Weights of a small transformer language model: tied embeddings, attention and MLP in parallel.
Each number is 200 + 40 x the weight over the matrix's rms, rounded and kept within 0 to 999. Layers, rows and columns count from 0.

# down: layer 6 MLP down (transposed), 1344x512, rms 0.0353, rows 668-685, columns 256-383
# gate: layer 6 MLP gate, 1344x512, rms 0.0353, rows 669-686, columns 256-383
# up: layer 6 MLP up, 1344x512, rms 0.0353, rows 669-686, columns 256-383
down668,149,206,247,227,206,205,172,219,176,194,188,155,178,255,180,221,179,177,228,171,184,192,199,260,230,214,237,196,201,207,206,154,241,223,266,196,185,246,180,135,207,183,131,192,147,146,175,190,237,217,196,195,253,176,244,184,203,223,194,226,236,236,176,230,243,260,226,222,225,204,194,207,190,230,164,176,223,292,285,223,236,134,186,195,187,205,143,205,222,184,234,241,226,232,188,209,223,203,180,251,199,243,255,112,156,170,194,222,259,161,186,139,197,175,273,164,221,231,198,119,249,208,231,139,79,208,205,219
gate669,178,216,282,225,169,174,209,187,177,266,174,279,172,203,227,220,195,226,113,126,214,117,123,236,204,237,154,271,139,209,213,200,197,165,215,251,216,192,225,216,244,184,187,278,236,213,249,204,269,228,177,229,146,235,229,259,195,187,192,187,185,217,194,169,242,192,270,194,245,141,200,229,183,291,227,133,120,228,207,162,210,228,228,197,221,164,175,185,239,199,134,183,208,216,196,206,215,285,271,99,198,253,181,109,158,213,253,222,280,180,257,168,121,246,240,221,174,125,173,258,152,204,158,182,213,195,206,183
up669,151,227,207,192,203,166,168,137,200,229,256,188,266,182,178,242,164,188,182,146,201,174,192,174,242,136,191,215,236,234,263,182,231,187,268,242,234,201,255,228,318,202,195,247,156,114,207,187,208,199,215,232,231,226,236,226,176,147,223,236,287,215,173,242,215,229,281,224,221,267,206,312,208,237,242,214,230,277,186,179,224,214,197,199,137,241,175,224,257,209,149,162,219,209,259,239,231,141,216,158,155,180,211,137,147,218,206,230,231,149,273,228,148,178,198,223,228,161,183,133,163,180,214,138,150,232,154,162
down669,206,163,225,210,207,195,110,207,180,166,204,184,243,142,301,239,226,240,171,135,167,205,270,201,239,112,246,204,182,250,210,199,216,216,167,194,165,250,162,266,231,184,215,206,186,190,216,160,244,224,213,177,229,274,213,198,157,250,196,137,266,264,201,172,208,211,207,196,247,167,148,178,186,167,230,239,210,186,171,194,201,282,212,223,160,216,149,241,164,211,228,225,227,140,268,142,152,168,213,255,133,188,176,238,265,171,124,237,169,288,194,235,213,153,195,210,308,284,242,213,274,221,155,230,129,166,215,205
gate670,188,237,147,184,218,223,180,233,198,192,197,138,174,239,176,171,170,312,216,141,159,220,233,196,202,159,163,213,227,192,177,241,250,209,152,127,165,180,191,243,267,237,240,123,247,274,209,227,214,185,203,161,172,178,180,130,250,213,280,187,190,153,179,242,249,200,186,162,172,256,271,206,243,249,185,209,122,268,219,162,202,175,215,193,233,203,160,132,190,244,193,162,231,169,214,187,240,194,255,183,206,187,183,193,187,192,212,164,166,151,253,148,203,174,162,208,225,232,209,98,223,229,225,178,238,223,201,149
up670,195,197,272,256,158,191,271,131,174,216,193,194,232,281,209,208,210,192,296,220,273,204,176,215,176,274,231,237,206,282,105,207,223,216,270,212,180,227,217,171,236,247,231,217,192,210,226,204,240,259,265,226,184,196,185,214,196,169,214,134,198,214,183,164,212,247,193,181,265,185,218,149,238,180,212,155,197,238,222,224,170,266,197,135,214,203,120,151,240,236,186,211,177,171,185,231,216,199,145,223,147,169,172,179,155,186,159,235,215,227,215,200,245,214,190,151,147,153,191,220,180,186,161,190,228,230,244,173
down670,253,158,162,211,214,196,138,197,208,148,185,201,238,131,147,182,208,168,197,143,152,208,236,176,167,200,157,202,225,159,192,155,199,172,186,214,179,197,170,158,230,160,212,227,213,244,165,178,209,206,272,230,147,158,170,177,175,166,177,180,265,181,221,256,261,263,167,225,191,210,233,202,196,179,156,205,207,125,172,218,297,189,136,221,157,238,231,256,154,230,181,141,193,215,156,187,143,217,195,169,230,195,234,145,192,197,201,178,207,218,145,185,196,227,257,228,259,221,256,152,180,206,233,147,231,189,177,214
gate671,262,137,169,222,226,246,181,206,208,85,281,223,234,229,225,243,161,220,112,191,176,160,171,210,200,291,140,170,234,228,199,207,254,216,149,168,177,168,170,205,215,138,128,268,198,198,240,234,232,217,169,221,244,195,154,230,213,229,231,159,202,215,213,219,119,176,255,195,153,157,208,143,175,188,208,228,303,199,223,252,265,116,190,102,260,215,177,230,258,193,194,235,234,194,212,271,226,250,189,213,197,211,247,187,195,197,173,178,214,172,214,201,185,237,124,274,194,227,174,213,216,265,242,249,225,194,235,202
up671,228,272,198,197,254,239,216,163,225,173,206,195,206,189,184,224,169,215,208,242,215,192,237,214,194,244,187,186,230,210,215,178,164,209,160,244,154,195,184,241,147,253,172,135,106,107,261,179,210,192,241,196,187,211,204,231,177,220,189,280,155,179,183,161,190,198,152,216,162,213,283,249,116,193,271,263,259,227,201,227,160,262,189,167,210,165,176,205,229,187,188,250,299,213,179,183,294,185,169,85,233,250,209,244,208,218,224,220,205,257,274,224,230,161,187,243,210,286,178,225,245,187,131,239,259,173,192,226
down671,187,184,179,164,229,124,250,224,246,181,178,244,199,153,170,228,194,182,176,259,194,221,217,184,216,242,276,163,189,235,166,183,201,216,221,202,173,181,218,225,180,189,209,118,228,283,138,194,177,211,188,237,194,248,194,185,186,198,233,206,227,172,195,247,270,216,223,140,212,228,211,227,220,183,185,112,253,263,174,187,249,222,187,196,232,244,207,164,215,133,187,151,133,219,296,266,148,229,241,185,155,176,228,226,257,186,264,223,93,227,245,229,194,231,129,198,205,181,180,168,211,207,234,192,186,203,188,173
gate672,186,217,263,234,107,194,241,223,233,155,211,212,209,208,184,130,212,180,143,173,197,183,233,206,217,259,189,216,193,202,151,254,198,192,182,203,171,125,195,243,279,180,247,228,199,137,185,228,153,204,187,207,279,246,190,281,180,286,203,211,162,232,228,228,176,206,241,193,147,205,225,228,144,180,251,182,121,190,297,232,188,205,157,112,209,207,162,179,203,240,204,147,188,244,214,243,209,181,204,281,197,182,230,232,242,244,204,173,227,160,211,256,197,183,168,215,166,170,142,136,209,191,136,206,228,199,232,207
up672,163,144,223,184,197,219,276,257,223,168,171,171,238,94,115,124,204,169,182,230,165,160,159,238,181,267,162,240,189,218,238,201,230,222,228,241,194,161,233,159,203,224,217,201,236,143,190,225,229,182,201,183,256,208,203,198,153,279,204,179,212,127,259,243,184,183,162,180,174,198,181,170,200,182,211,201,185,193,309,212,230,251,185,199,201,233,135,168,221,180,157,189,202,273,143,226,250,264,157,188,194,170,285,214,135,183,169,270,126,144,170,208,189,179,236,177,241,160,182,163,242,187,138,183,203,196,159,170
down672,230,179,238,226,228,161,234,99,160,263,202,175,215,229,228,290,187,213,219,187,170,176,141,218,232,194,277,213,207,160,210,171,160,208,216,116,217,210,204,173,203,246,183,185,135,291,213,157,241,176,145,195,211,196,237,153,186,147,209,227,243,218,245,149,235,245,200,206,213,265,209,153,216,137,188,167,178,191,176,203,252,224,252,221,156,196,191,245,174,193,227,223,197,144,205,156,188,186,195,159,193,212,185,222,206,151,226,219,183,253,159,193,183,244,246,204,196,130,245,253,181,198,265,171,258,217,192,204
gate673,178,169,152,145,195,170,238,203,211,253,259,252,240,165,233,173,141,210,205,244,193,173,213,254,215,249,193,144,200,150,175,178,139,169,133,107,227,182,188,115,200,282,145,186,170,260,236,243,212,182,253,198,276,167,180,220,195,201,208,147,159,229,241,127,174,204,169,178,246,196,183,215,194,274,239,176,229,158,132,205,160,245,229,286,154,209,200,176,230,153,216,316,158,289,191,206,225,209,190,179,253,163,219,242,159,230,211,174,230,230,256,156,205,193,205,239,213,223,221,152,138,168,163,182,193,180,156,179
up673,227,137,199,181,130,200,213,196,168,173,220,152,240,185,228,199,214,167,237,205,182,292,173,203,253,178,223,187,146,247,166,242,155,302,242,180,205,235,128,217,133,188,258,236,208,201,189,265,138,234,154,209,185,171,185,193,236,205,250,183,190,175,153,199,208,251,190,242,206,181,195,243,199,220,186,138,164,208,190,218,128,261,280,251,215,162,94,183,216,275,220,176,238,112,194,137,203,232,217,138,275,193,199,175,247,221,209,184,199,206,197,177,243,194,231,181,226,261,260,239,175,223,221,156,220,202,169,211
down673,123,261,270,154,260,236,167,206,137,248,143,264,255,225,200,260,159,221,190,192,241,130,250,196,218,190,244,150,265,184,152,181,227,197,135,191,178,166,136,165,250,200,207,241,257,203,197,164,157,202,229,228,188,217,242,147,148,214,174,201,243,247,209,182,243,250,181,229,185,226,203,256,248,169,179,214,208,128,172,215,202,193,187,193,197,221,216,276,149,155,211,181,185,233,221,178,137,168,209,205,190,254,197,233,236,212,212,201,173,239,181,186,261,132,188,89,142,265,149,196,201,205,212,244,179,226,246,171
gate674,163,189,204,121,240,213,257,219,191,197,193,144,215,138,174,168,159,170,167,207,205,206,239,172,184,211,200,199,226,209,219,173,203,213,206,213,262,226,229,279,296,202,205,193,137,115,210,203,164,129,180,165,197,173,176,172,182,227,185,195,224,204,180,185,203,200,234,203,258,200,235,126,156,223,286,174,180,185,176,197,200,154,237,218,196,262,191,254,184,218,193,182,197,259,153,264,115,171,214,248,220,100,236,222,182,182,145,201,231,258,214,194,192,198,220,187,280,227,236,238,179,196,251,221,183,135,171,196
up674,160,221,228,114,236,166,270,172,189,245,162,213,202,213,215,218,251,178,211,181,257,167,258,230,195,167,205,215,217,211,189,192,206,169,222,245,194,199,166,142,122,178,230,213,226,239,208,238,205,220,222,222,198,213,170,283,253,209,149,157,166,208,147,200,248,191,230,210,248,232,202,184,170,172,250,232,142,195,227,164,197,185,194,187,185,229,141,207,230,157,171,218,125,194,167,183,218,202,136,164,215,161,230,175,148,179,133,304,178,201,215,233,223,250,201,116,174,136,235,223,255,192,213,199,165,208,274,182
down674,207,258,198,269,238,224,173,168,203,208,246,238,205,172,199,215,192,161,208,130,182,174,158,229,213,226,291,216,266,186,202,258,174,203,234,201,225,196,218,213,263,216,141,168,155,222,164,177,189,215,186,206,228,212,183,261,141,193,161,229,218,161,165,197,232,179,138,207,157,172,195,218,204,194,158,205,232,185,173,243,194,211,126,204,187,143,194,269,149,244,199,294,192,243,270,148,230,114,279,198,187,166,172,255,201,242,168,136,202,265,212,139,227,233,217,235,203,257,178,176,170,182,170,231,164,228,105,158
gate675,208,197,163,245,169,193,206,220,199,141,270,243,202,230,204,226,157,231,185,122,203,199,191,199,228,166,254,192,217,196,112,208,178,249,202,213,126,231,180,227,162,217,195,221,270,180,127,157,242,230,118,213,179,147,259,240,185,193,139,225,163,181,215,182,205,243,233,158,161,199,262,205,260,261,177,241,159,227,185,157,209,269,252,194,204,193,154,166,252,206,182,193,235,168,211,246,219,215,159,224,169,211,250,200,201,149,246,217,188,213,277,217,126,231,223,161,250,194,196,257,203,209,200,219,135,191,226,237
up675,100,218,213,182,208,226,187,214,183,156,219,202,173,164,208,228,214,194,129,146,235,171,149,260,199,179,209,247,147,203,197,235,215,227,216,244,226,223,201,186,222,221,208,189,156,207,168,222,184,198,180,221,157,156,181,191,239,197,262,223,136,159,165,263,177,222,248,198,113,202,219,219,237,164,178,205,206,207,190,146,245,181,205,121,175,188,219,144,230,262,200,183,207,178,232,239,214,182,165,218,193,173,166,205,204,148,221,141,238,143,250,293,168,262,233,314,211,145,207,215,217,139,174,155,147,238,171,208
down675,307,174,231,277,155,258,197,201,198,238,153,155,166,244,205,191,218,258,244,202,204,231,292,293,180,162,163,200,189,211,240,218,159,233,259,228,191,146,193,116,231,158,224,148,119,201,212,243,208,252,219,201,212,273,169,210,204,190,208,241,181,202,229,130,161,199,204,134,251,121,104,198,118,153,228,153,229,130,178,165,163,189,188,232,135,213,282,235,250,181,180,187,131,244,206,178,179,252,182,117,179,186,166,164,176,202,155,179,177,206,173,219,140,79,230,177,121,230,192,205,187,243,259,176,207,255,179,169
gate676,184,256,234,224,271,176,159,166,236,238,188,250,213,212,160,173,78,207,233,169,211,173,273,255,242,278,202,223,223,168,188,150,168,131,220,207,155,153,180,206,190,262,141,162,146,218,235,161,196,144,231,194,194,179,258,179,143,200,169,303,198,143,138,151,122,208,202,174,216,168,253,181,209,212,280,249,280,311,164,149,233,161,229,240,193,184,244,275,158,157,309,218,202,176,228,200,243,195,175,246,218,242,256,219,208,295,189,208,159,258,189,234,258,138,167,181,244,159,190,195,240,214,163,224,211,146,153,200
up676,128,237,192,161,132,197,213,161,179,262,230,171,159,166,215,207,218,251,140,189,145,162,147,233,113,121,197,198,149,150,178,115,227,220,132,256,177,125,181,199,256,227,181,214,241,172,179,165,144,167,187,204,156,164,176,190,168,233,202,128,132,204,264,154,266,153,190,185,176,194,201,219,216,207,196,171,176,212,236,236,199,149,154,270,253,191,175,222,248,166,145,249,202,158,157,202,152,216,262,216,203,205,200,161,272,178,189,209,168,163,263,251,191,207,184,201,195,179,134,227,206,164,170,234,239,226,168,153
down676,218,140,171,287,194,171,208,246,174,170,200,258,215,235,210,164,284,220,223,184,235,225,222,198,200,240,218,275,255,159,161,273,148,206,208,124,177,281,196,140,215,267,172,145,164,193,226,259,213,166,184,217,159,207,285,218,183,198,221,162,206,178,156,160,159,209,219,199,190,148,174,220,197,194,257,185,212,233,212,238,259,203,304,179,180,173,284,153,148,214,224,162,194,223,130,204,216,182,134,271,168,258,217,259,179,231,163,183,181,281,155,213,196,216,246,204,268,178,272,228,250,175,109,196,244,164,180,169
gate677,226,209,251,191,219,224,221,284,194,155,179,200,197,209,207,129,160,230,232,216,192,172,235,207,188,177,242,147,150,237,188,237,157,231,199,219,264,230,206,188,119,264,159,190,187,235,165,219,168,211,237,166,221,182,225,225,198,193,240,228,185,217,204,153,236,172,199,134,238,144,133,176,131,213,227,193,234,195,269,192,287,220,180,249,153,223,234,163,230,131,129,215,240,184,162,186,143,162,225,231,165,184,142,144,189,149,164,192,199,179,226,165,135,263,160,242,139,309,202,327,227,145,157,225,202,268,143,158
up677,191,208,261,246,152,194,216,215,128,171,161,213,247,192,195,208,175,160,142,221,160,167,220,253,155,178,205,210,200,211,206,218,186,250,173,206,166,175,163,128,223,166,213,189,216,223,138,235,220,264,213,218,182,200,108,221,228,165,207,287,248,173,148,194,257,213,167,157,90,157,194,250,240,204,258,188,154,268,222,184,165,231,230,261,122,215,216,208,300,168,228,215,84,129,161,198,220,185,212,261,124,232,142,185,114,194,267,191,183,137,166,196,224,164,253,132,196,194,163,136,153,292,269,158,206,290,173,211
down677,211,143,252,147,297,173,251,232,215,136,202,187,108,242,186,180,243,265,233,236,185,244,227,180,247,261,208,169,203,197,253,188,211,160,169,173,284,184,189,195,185,174,214,219,184,231,231,186,145,189,153,218,238,273,289,228,168,177,205,171,189,203,254,175,177,214,173,171,186,225,204,175,234,176,200,206,187,192,169,254,239,69,193,138,269,131,205,206,177,200,145,183,254,286,264,206,165,181,146,205,222,212,203,222,217,153,164,211,247,230,186,205,200,181,172,232,138,189,221,190,254,150,161,256,102,158,159,228
gate678,226,186,194,271,128,253,183,204,183,179,160,197,253,215,177,185,214,177,190,235,222,150,219,181,210,194,231,143,166,181,254,250,181,228,164,278,186,203,249,218,149,216,154,245,239,240,225,171,187,189,174,172,212,173,235,189,168,206,162,241,252,212,244,220,293,279,192,251,243,144,251,266,205,235,211,145,225,223,261,175,177,305,211,143,231,206,159,208,174,187,143,218,199,202,273,217,203,211,232,153,186,224,261,148,255,172,255,156,181,153,162,257,174,171,220,188,142,155,197,167,194,280,171,222,145,208,184,180
up678,220,242,182,178,170,233,265,262,223,238,188,115,241,242,170,226,236,231,207,279,239,196,227,227,177,136,213,170,160,213,189,269,269,230,215,263,254,189,234,193,201,185,252,214,132,150,189,257,224,160,162,155,208,268,245,214,225,225,181,195,130,195,273,165,188,186,273,243,169,198,186,198,199,197,198,191,221,205,77,152,174,194,172,173,228,241,179,183,179,168,213,179,199,174,195,223,258,289,175,223,200,173,196,198,213,266,217,135,233,148,145,191,270,217,172,201,154,259,174,158,232,209,173,218,123,242,206,234
down678,200,174,172,177,232,200,189,175,149,170,249,207,220,252,179,131,147,182,117,213,212,203,189,232,176,169,124,219,162,253,196,153,212,144,246,222,196,190,130,204,166,202,228,243,160,218,164,216,197,185,203,159,247,199,137,205,247,166,258,300,230,216,128,239,185,179,172,144,245,208,197,132,231,178,182,215,217,292,206,241,241,188,225,209,232,213,179,213,170,179,237,257,227,168,186,210,163,230,223,137,120,178,194,192,182,227,176,197,169,176,208,241,95,225,138,161,272,97,195,215,229,192,255,188,211,156,164,166
gate679,222,194,187,234,214,176,287,217,192,217,273,232,176,202,173,245,184,283,249,212,155,206,211,210,169,149,201,243,134,181,204,237,249,211,191,197,222,208,221,213,235,181,151,149,144,246,159,282,200,122,261,161,189,212,236,210,160,178,203,107,150,253,199,188,215,146,181,199,240,270,286,160,258,250,233,158,175,166,108,195,202,140,248,204,202,144,269,272,279,258,277,254,213,147,162,212,227,217,177,214,226,250,240,239,114,165,146,177,166,195,189,193,145,267,198,237,220,179,241,121,232,239,215,245,242,210,223,267
up679,181,159,191,232,264,215,165,140,191,237,192,182,231,204,147,230,152,239,240,250,203,146,170,211,231,113,235,218,219,168,243,212,216,176,168,177,248,188,185,199,225,197,178,279,175,247,273,226,233,204,225,197,253,186,212,118,168,268,305,231,236,230,278,218,148,133,208,188,250,256,234,206,271,239,204,168,229,192,199,239,277,155,191,185,166,177,115,242,200,291,223,190,175,172,277,317,162,178,225,200,286,164,179,252,203,203,182,184,218,166,168,179,217,122,174,266,229,204,250,245,191,240,207,259,214,204,215,163
down679,93,115,164,183,196,190,213,255,249,152,258,255,240,202,254,262,193,270,183,117,180,193,201,246,280,164,188,165,122,168,254,194,244,199,234,181,183,298,190,219,205,163,250,125,203,174,228,209,209,191,166,192,233,186,156,161,238,247,194,164,221,214,224,203,177,211,249,151,191,226,156,166,205,209,172,202,199,132,195,255,201,176,236,225,91,192,220,203,95,194,250,232,161,182,196,161,224,303,223,124,131,194,193,161,148,112,177,180,200,197,205,200,156,155,179,262,271,202,216,222,205,222,276,218,158,160,320,212
gate680,201,243,165,274,172,123,149,168,310,166,326,200,203,154,214,150,208,194,160,199,170,156,201,184,116,188,147,196,259,167,197,161,193,218,190,279,173,222,182,246,155,146,184,177,235,135,245,173,223,151,221,190,205,163,226,187,170,238,235,213,175,176,168,231,196,233,166,208,179,198,212,215,165,193,162,256,222,129,166,194,204,204,214,222,232,140,168,246,205,180,196,262,262,260,189,177,130,194,218,211,204,256,298,213,245,167,238,213,207,188,175,219,191,209,201,197,155,174,245,147,215,213,178,189,229,211,206,226
up680,168,208,225,215,142,148,237,207,286,215,157,194,237,205,213,179,194,223,170,296,155,220,180,194,222,244,268,179,173,206,243,163,226,170,216,221,169,182,198,207,186,262,193,179,202,196,197,97,208,247,180,209,192,166,163,192,185,242,218,212,184,171,164,227,268,162,175,243,232,219,173,189,231,234,210,247,152,164,176,296,185,271,213,185,231,155,164,125,194,193,161,233,243,215,158,202,219,179,202,259,236,160,142,140,220,102,165,262,225,185,309,207,171,185,202,177,218,204,225,184,225,216,210,167,157,185,157,191
down680,133,178,219,188,245,220,219,181,162,220,203,186,147,159,153,219,215,174,166,151,209,171,179,214,133,252,228,220,223,192,201,225,142,216,245,277,142,255,190,252,296,192,192,243,144,268,194,221,212,229,203,191,178,219,243,207,237,223,215,304,198,155,196,168,209,258,245,255,224,202,199,162,144,205,208,187,223,256,247,143,223,216,157,237,142,235,193,183,206,271,252,151,152,146,200,184,214,113,141,224,150,245,204,257,138,267,263,213,240,199,105,224,200,291,228,193,111,189,197,219,126,261,168,160,206,189,187,170
gate681,212,290,274,195,171,139,227,226,180,214,202,240,193,207,242,176,219,191,223,141,158,228,178,142,255,184,143,242,203,153,135,184,220,181,221,226,194,133,205,142,174,194,238,167,190,285,266,272,168,197,220,151,277,184,170,233,156,222,288,217,222,264,221,238,219,223,271,198,237,232,184,188,244,237,230,229,218,239,157,261,193,230,180,204,193,125,210,190,189,183,290,180,187,217,188,169,143,165,206,272,279,228,183,212,209,226,255,191,210,156,197,182,171,164,237,160,185,191,213,149,131,176,173,192,227,172,171,157
up681,180,222,227,175,194,115,182,178,264,265,150,215,173,254,211,158,174,199,181,189,127,192,211,200,135,172,184,198,198,282,212,236,227,190,178,106,127,192,267,218,201,97,113,237,167,237,254,179,201,184,214,177,222,259,162,185,188,216,219,191,194,194,257,259,191,301,181,289,199,286,228,145,228,167,173,189,224,197,209,236,217,226,214,151,185,206,326,205,167,218,163,205,209,232,240,198,139,206,119,248,245,250,110,202,242,132,207,230,151,165,189,188,191,200,211,222,210,113,405,255,189,215,188,237,177,223,257,185
down681,199,262,203,212,200,256,204,246,193,164,152,189,149,226,188,241,124,252,197,238,187,278,307,212,221,189,278,196,227,187,196,202,182,155,202,205,240,245,215,163,253,243,275,153,159,218,182,167,242,163,213,160,294,153,229,260,174,204,157,255,258,226,219,204,122,209,245,259,187,113,188,188,166,217,184,150,167,206,196,251,169,160,218,204,201,267,174,223,242,212,203,137,179,193,142,249,178,86,223,171,217,212,252,144,185,224,163,211,239,280,170,196,207,239,202,173,211,171,219,187,249,175,202,130,183,290,131,253
gate682,231,304,282,184,262,228,217,173,157,221,248,154,246,187,208,167,176,128,256,190,127,171,235,208,173,193,149,236,169,190,183,195,209,221,173,189,186,236,178,184,241,240,194,247,202,197,210,147,200,273,234,256,227,152,234,191,241,165,271,246,239,149,193,213,222,217,226,218,209,211,179,220,198,225,229,179,223,242,220,317,230,243,199,138,211,170,242,143,238,206,167,183,220,198,149,216,201,177,116,245,219,213,187,217,213,138,199,183,192,131,164,187,205,206,255,224,154,230,216,187,191,183,155,197,208,256,263,157
up682,205,164,173,211,122,234,157,171,214,211,183,165,220,193,200,183,151,248,146,266,213,192,143,258,180,198,155,278,157,236,118,193,181,237,214,178,265,193,223,235,171,167,254,184,186,205,243,219,192,178,212,207,149,274,171,183,215,263,214,211,132,212,255,235,223,145,239,189,188,172,141,211,257,209,166,218,195,186,188,168,210,179,178,203,183,221,183,220,178,137,221,256,256,260,251,243,114,259,176,216,127,202,235,182,152,133,181,192,228,160,144,185,174,185,189,247,173,252,107,197,286,175,115,196,192,245,157,201
down682,245,221,192,245,261,190,260,212,136,193,274,222,175,209,131,250,168,123,266,233,240,242,265,215,188,180,243,150,213,100,181,217,185,223,167,155,205,191,183,132,224,257,202,226,247,158,119,162,182,210,196,229,205,121,227,253,190,160,209,218,202,190,193,203,189,241,136,146,177,259,269,191,144,278,199,101,229,196,156,295,232,257,194,281,278,218,193,208,232,215,169,173,169,165,245,248,221,111,243,212,220,201,212,192,248,258,184,166,236,216,173,199,191,166,228,202,212,175,227,196,116,216,271,188,217,165,217,213
gate683,175,266,276,106,193,306,177,223,214,158,211,247,165,237,251,176,229,184,249,166,144,174,174,243,257,222,246,177,211,224,126,170,170,197,204,129,269,160,157,251,154,223,203,179,237,181,224,254,136,199,193,193,312,204,167,226,171,244,206,231,230,255,187,211,140,187,179,261,173,125,207,163,168,250,204,191,137,233,217,227,191,180,165,218,132,190,276,138,196,197,254,175,247,172,88,192,232,232,166,269,180,211,195,152,198,174,190,169,209,223,160,194,198,175,256,216,197,130,205,175,263,202,162,245,176,179,241,160
up683,168,185,167,195,256,175,224,223,173,191,176,205,218,222,156,271,312,234,204,203,222,196,223,164,157,263,244,228,230,138,223,200,146,211,229,170,231,206,246,206,204,257,145,123,220,159,193,274,236,165,215,187,191,223,244,163,165,305,207,132,178,186,121,262,152,180,229,87,185,239,119,141,264,167,217,204,223,298,207,205,189,90,169,197,165,191,220,226,216,199,225,170,194,197,198,123,161,232,190,159,227,118,172,185,214,166,223,203,193,96,170,179,154,248,218,172,257,191,151,165,232,181,188,216,176,172,175,209
down683,213,220,228,264,152,259,254,171,189,260,194,115,180,134,188,158,152,151,260,210,185,219,188,224,201,135,142,205,152,236,241,127,221,178,255,239,165,264,229,220,207,175,239,257,171,261,210,92,179,183,167,218,175,175,167,233,198,93,197,243,213,180,176,135,224,257,153,203,221,169,284,280,157,242,186,221,123,115,179,186,185,280,236,248,246,185,148,181,249,230,203,188,160,190,208,283,189,143,200,241,107,205,192,204,228,246,221,200,188,273,230,223,243,183,189,296,219,241,238,209,156,244,134,175,198,266,238,185
gate684,233,229,233,251,173,260,216,239,228,259,250,108,175,217,225,223,218,223,272,157,197,129,214,161,106,214,182,219,198,180,238,180,202,198,175,136,164,206,175,209,258,143,222,242,166,186,168,252,154,202,267,213,211,212,211,198,232,235,276,181,257,253,200,214,230,154,229,193,125,159,182,169,184,236,263,214,217,261,267,167,155,195,228,206,116,176,193,188,207,163,252,202,257,236,266,206,114,146,104,219,164,204,213,193,188,135,184,218,260,160,181,141,212,172,266,174,228,207,215,267,174,151,159,265,121,223,193,212
up684,165,269,231,243,280,262,206,129,209,158,234,156,151,187,246,155,216,251,222,149,232,178,223,181,170,234,181,140,197,237,253,226,215,188,223,103,140,196,183,157,219,168,233,232,127,187,242,188,186,122,189,156,110,177,197,182,221,247,229,202,270,167,177,134,188,196,123,185,187,156,231,157,217,134,264,220,180,214,243,178,203,225,229,254,135,225,152,194,110,170,247,92,261,255,190,161,90,179,148,173,227,138,261,189,172,219,184,233,191,208,213,147,250,230,178,228,184,232,179,231,238,195,173,274,106,211,155,183
down684,179,203,183,170,243,232,275,157,223,165,174,284,166,226,169,229,165,154,183,278,218,210,156,215,207,209,191,192,212,235,170,164,174,216,266,194,171,183,249,174,132,190,229,156,212,257,205,190,253,153,156,188,161,268,162,159,194,216,117,175,252,137,227,208,225,213,88,183,181,266,173,243,217,133,138,220,236,225,178,187,157,111,214,214,267,202,234,142,226,217,231,160,166,205,179,211,169,190,195,124,158,154,177,266,251,253,211,228,159,195,214,256,238,185,154,170,195,195,215,189,263,211,251,207,172,173,147,154
gate685,220,204,202,192,138,214,246,211,226,154,161,188,199,177,268,168,164,161,153,159,231,173,130,256,261,174,247,220,163,208,204,214,218,176,113,163,271,177,235,176,201,211,190,223,175,278,177,180,210,284,157,212,156,166,211,165,208,178,218,222,179,161,167,300,237,286,221,165,203,207,195,130,237,301,206,174,191,297,238,217,214,200,117,241,228,151,212,213,186,176,226,245,171,213,202,239,205,201,252,284,211,148,153,149,197,136,244,149,159,188,137,157,124,78,154,173,206,161,190,208,141,170,145,196,171,192,283,118
up685,221,251,131,171,184,223,117,162,200,201,146,196,199,159,184,167,267,157,188,192,250,281,217,178,124,224,125,272,177,200,164,169,200,234,231,271,241,168,180,166,166,248,203,149,168,119,176,188,149,139,221,249,265,208,233,215,206,258,200,165,208,219,174,248,217,267,209,248,250,146,164,233,156,225,185,195,173,238,238,234,200,232,174,243,203,145,240,241,194,176,247,173,173,198,215,190,190,204,195,220,148,234,200,222,192,132,210,177,108,189,207,214,269,183,203,169,195,191,237,189,204,236,217,145,210,225,194,201
down685,165,271,215,215,143,188,283,206,135,212,192,175,125,211,257,330,231,210,199,171,122,221,228,243,282,230,224,223,170,245,152,203,140,142,144,199,216,170,172,185,174,104,171,187,153,218,219,288,146,199,193,137,193,110,171,196,140,241,194,238,223,250,196,198,201,194,206,131,219,185,233,115,161,197,213,234,216,210,215,212,296,245,215,128,144,194,192,217,235,208,278,166,205,158,183,203,145,230,205,237,259,185,241,179,168,221,208,145,212,166,243,162,202,191,172,165,266,198,185,221,131,235,246,133,218,183,270,276
gate686,240,193,216,242,127,255,178,225,90,159,187,212,202,191,230,153,217,170,175,190,212,141,215,153,242,159,237,156,274,173,184,172,176,203,243,154,220,190,257,158,232,242,94,212,212,185,218,229,203,227,196,177,205,223,243,169,197,228,191,231,254,222,289,143,233,152,275,185,175,212,194,239,269,194,221,225,211,205,214,131,228,214,176,176,196,181,238,276,180,186,226,231,235,155,229,211,183,188,196,220,222,199,193,204,149,158,262,159,216,199,231,214,219,225,285,267,232,122,195,232,130,307,156,215,196,245,260,222
up686,187,215,248,265,226,149,255,193,230,203,240,172,268,241,145,204,173,189,228,210,267,200,215,156,204,183,240,195,132,199,184,207,186,201,267,259,201,206,178,132,230,207,218,234,223,225,222,223,221,91,215,251,198,220,183,206,203,242,188,232,235,176,200,284,255,186,138,139,184,197,252,186,162,191,211,228,219,263,162,207,218,234,94,217,234,201,227,202,236,178,183,219,235,228,224,187,241,252,263,206,232,248,250,246,235,180,278,213,236,160,285,204,177,173,136,212,221,148,237,200,222,151,199,170,191,208,190,171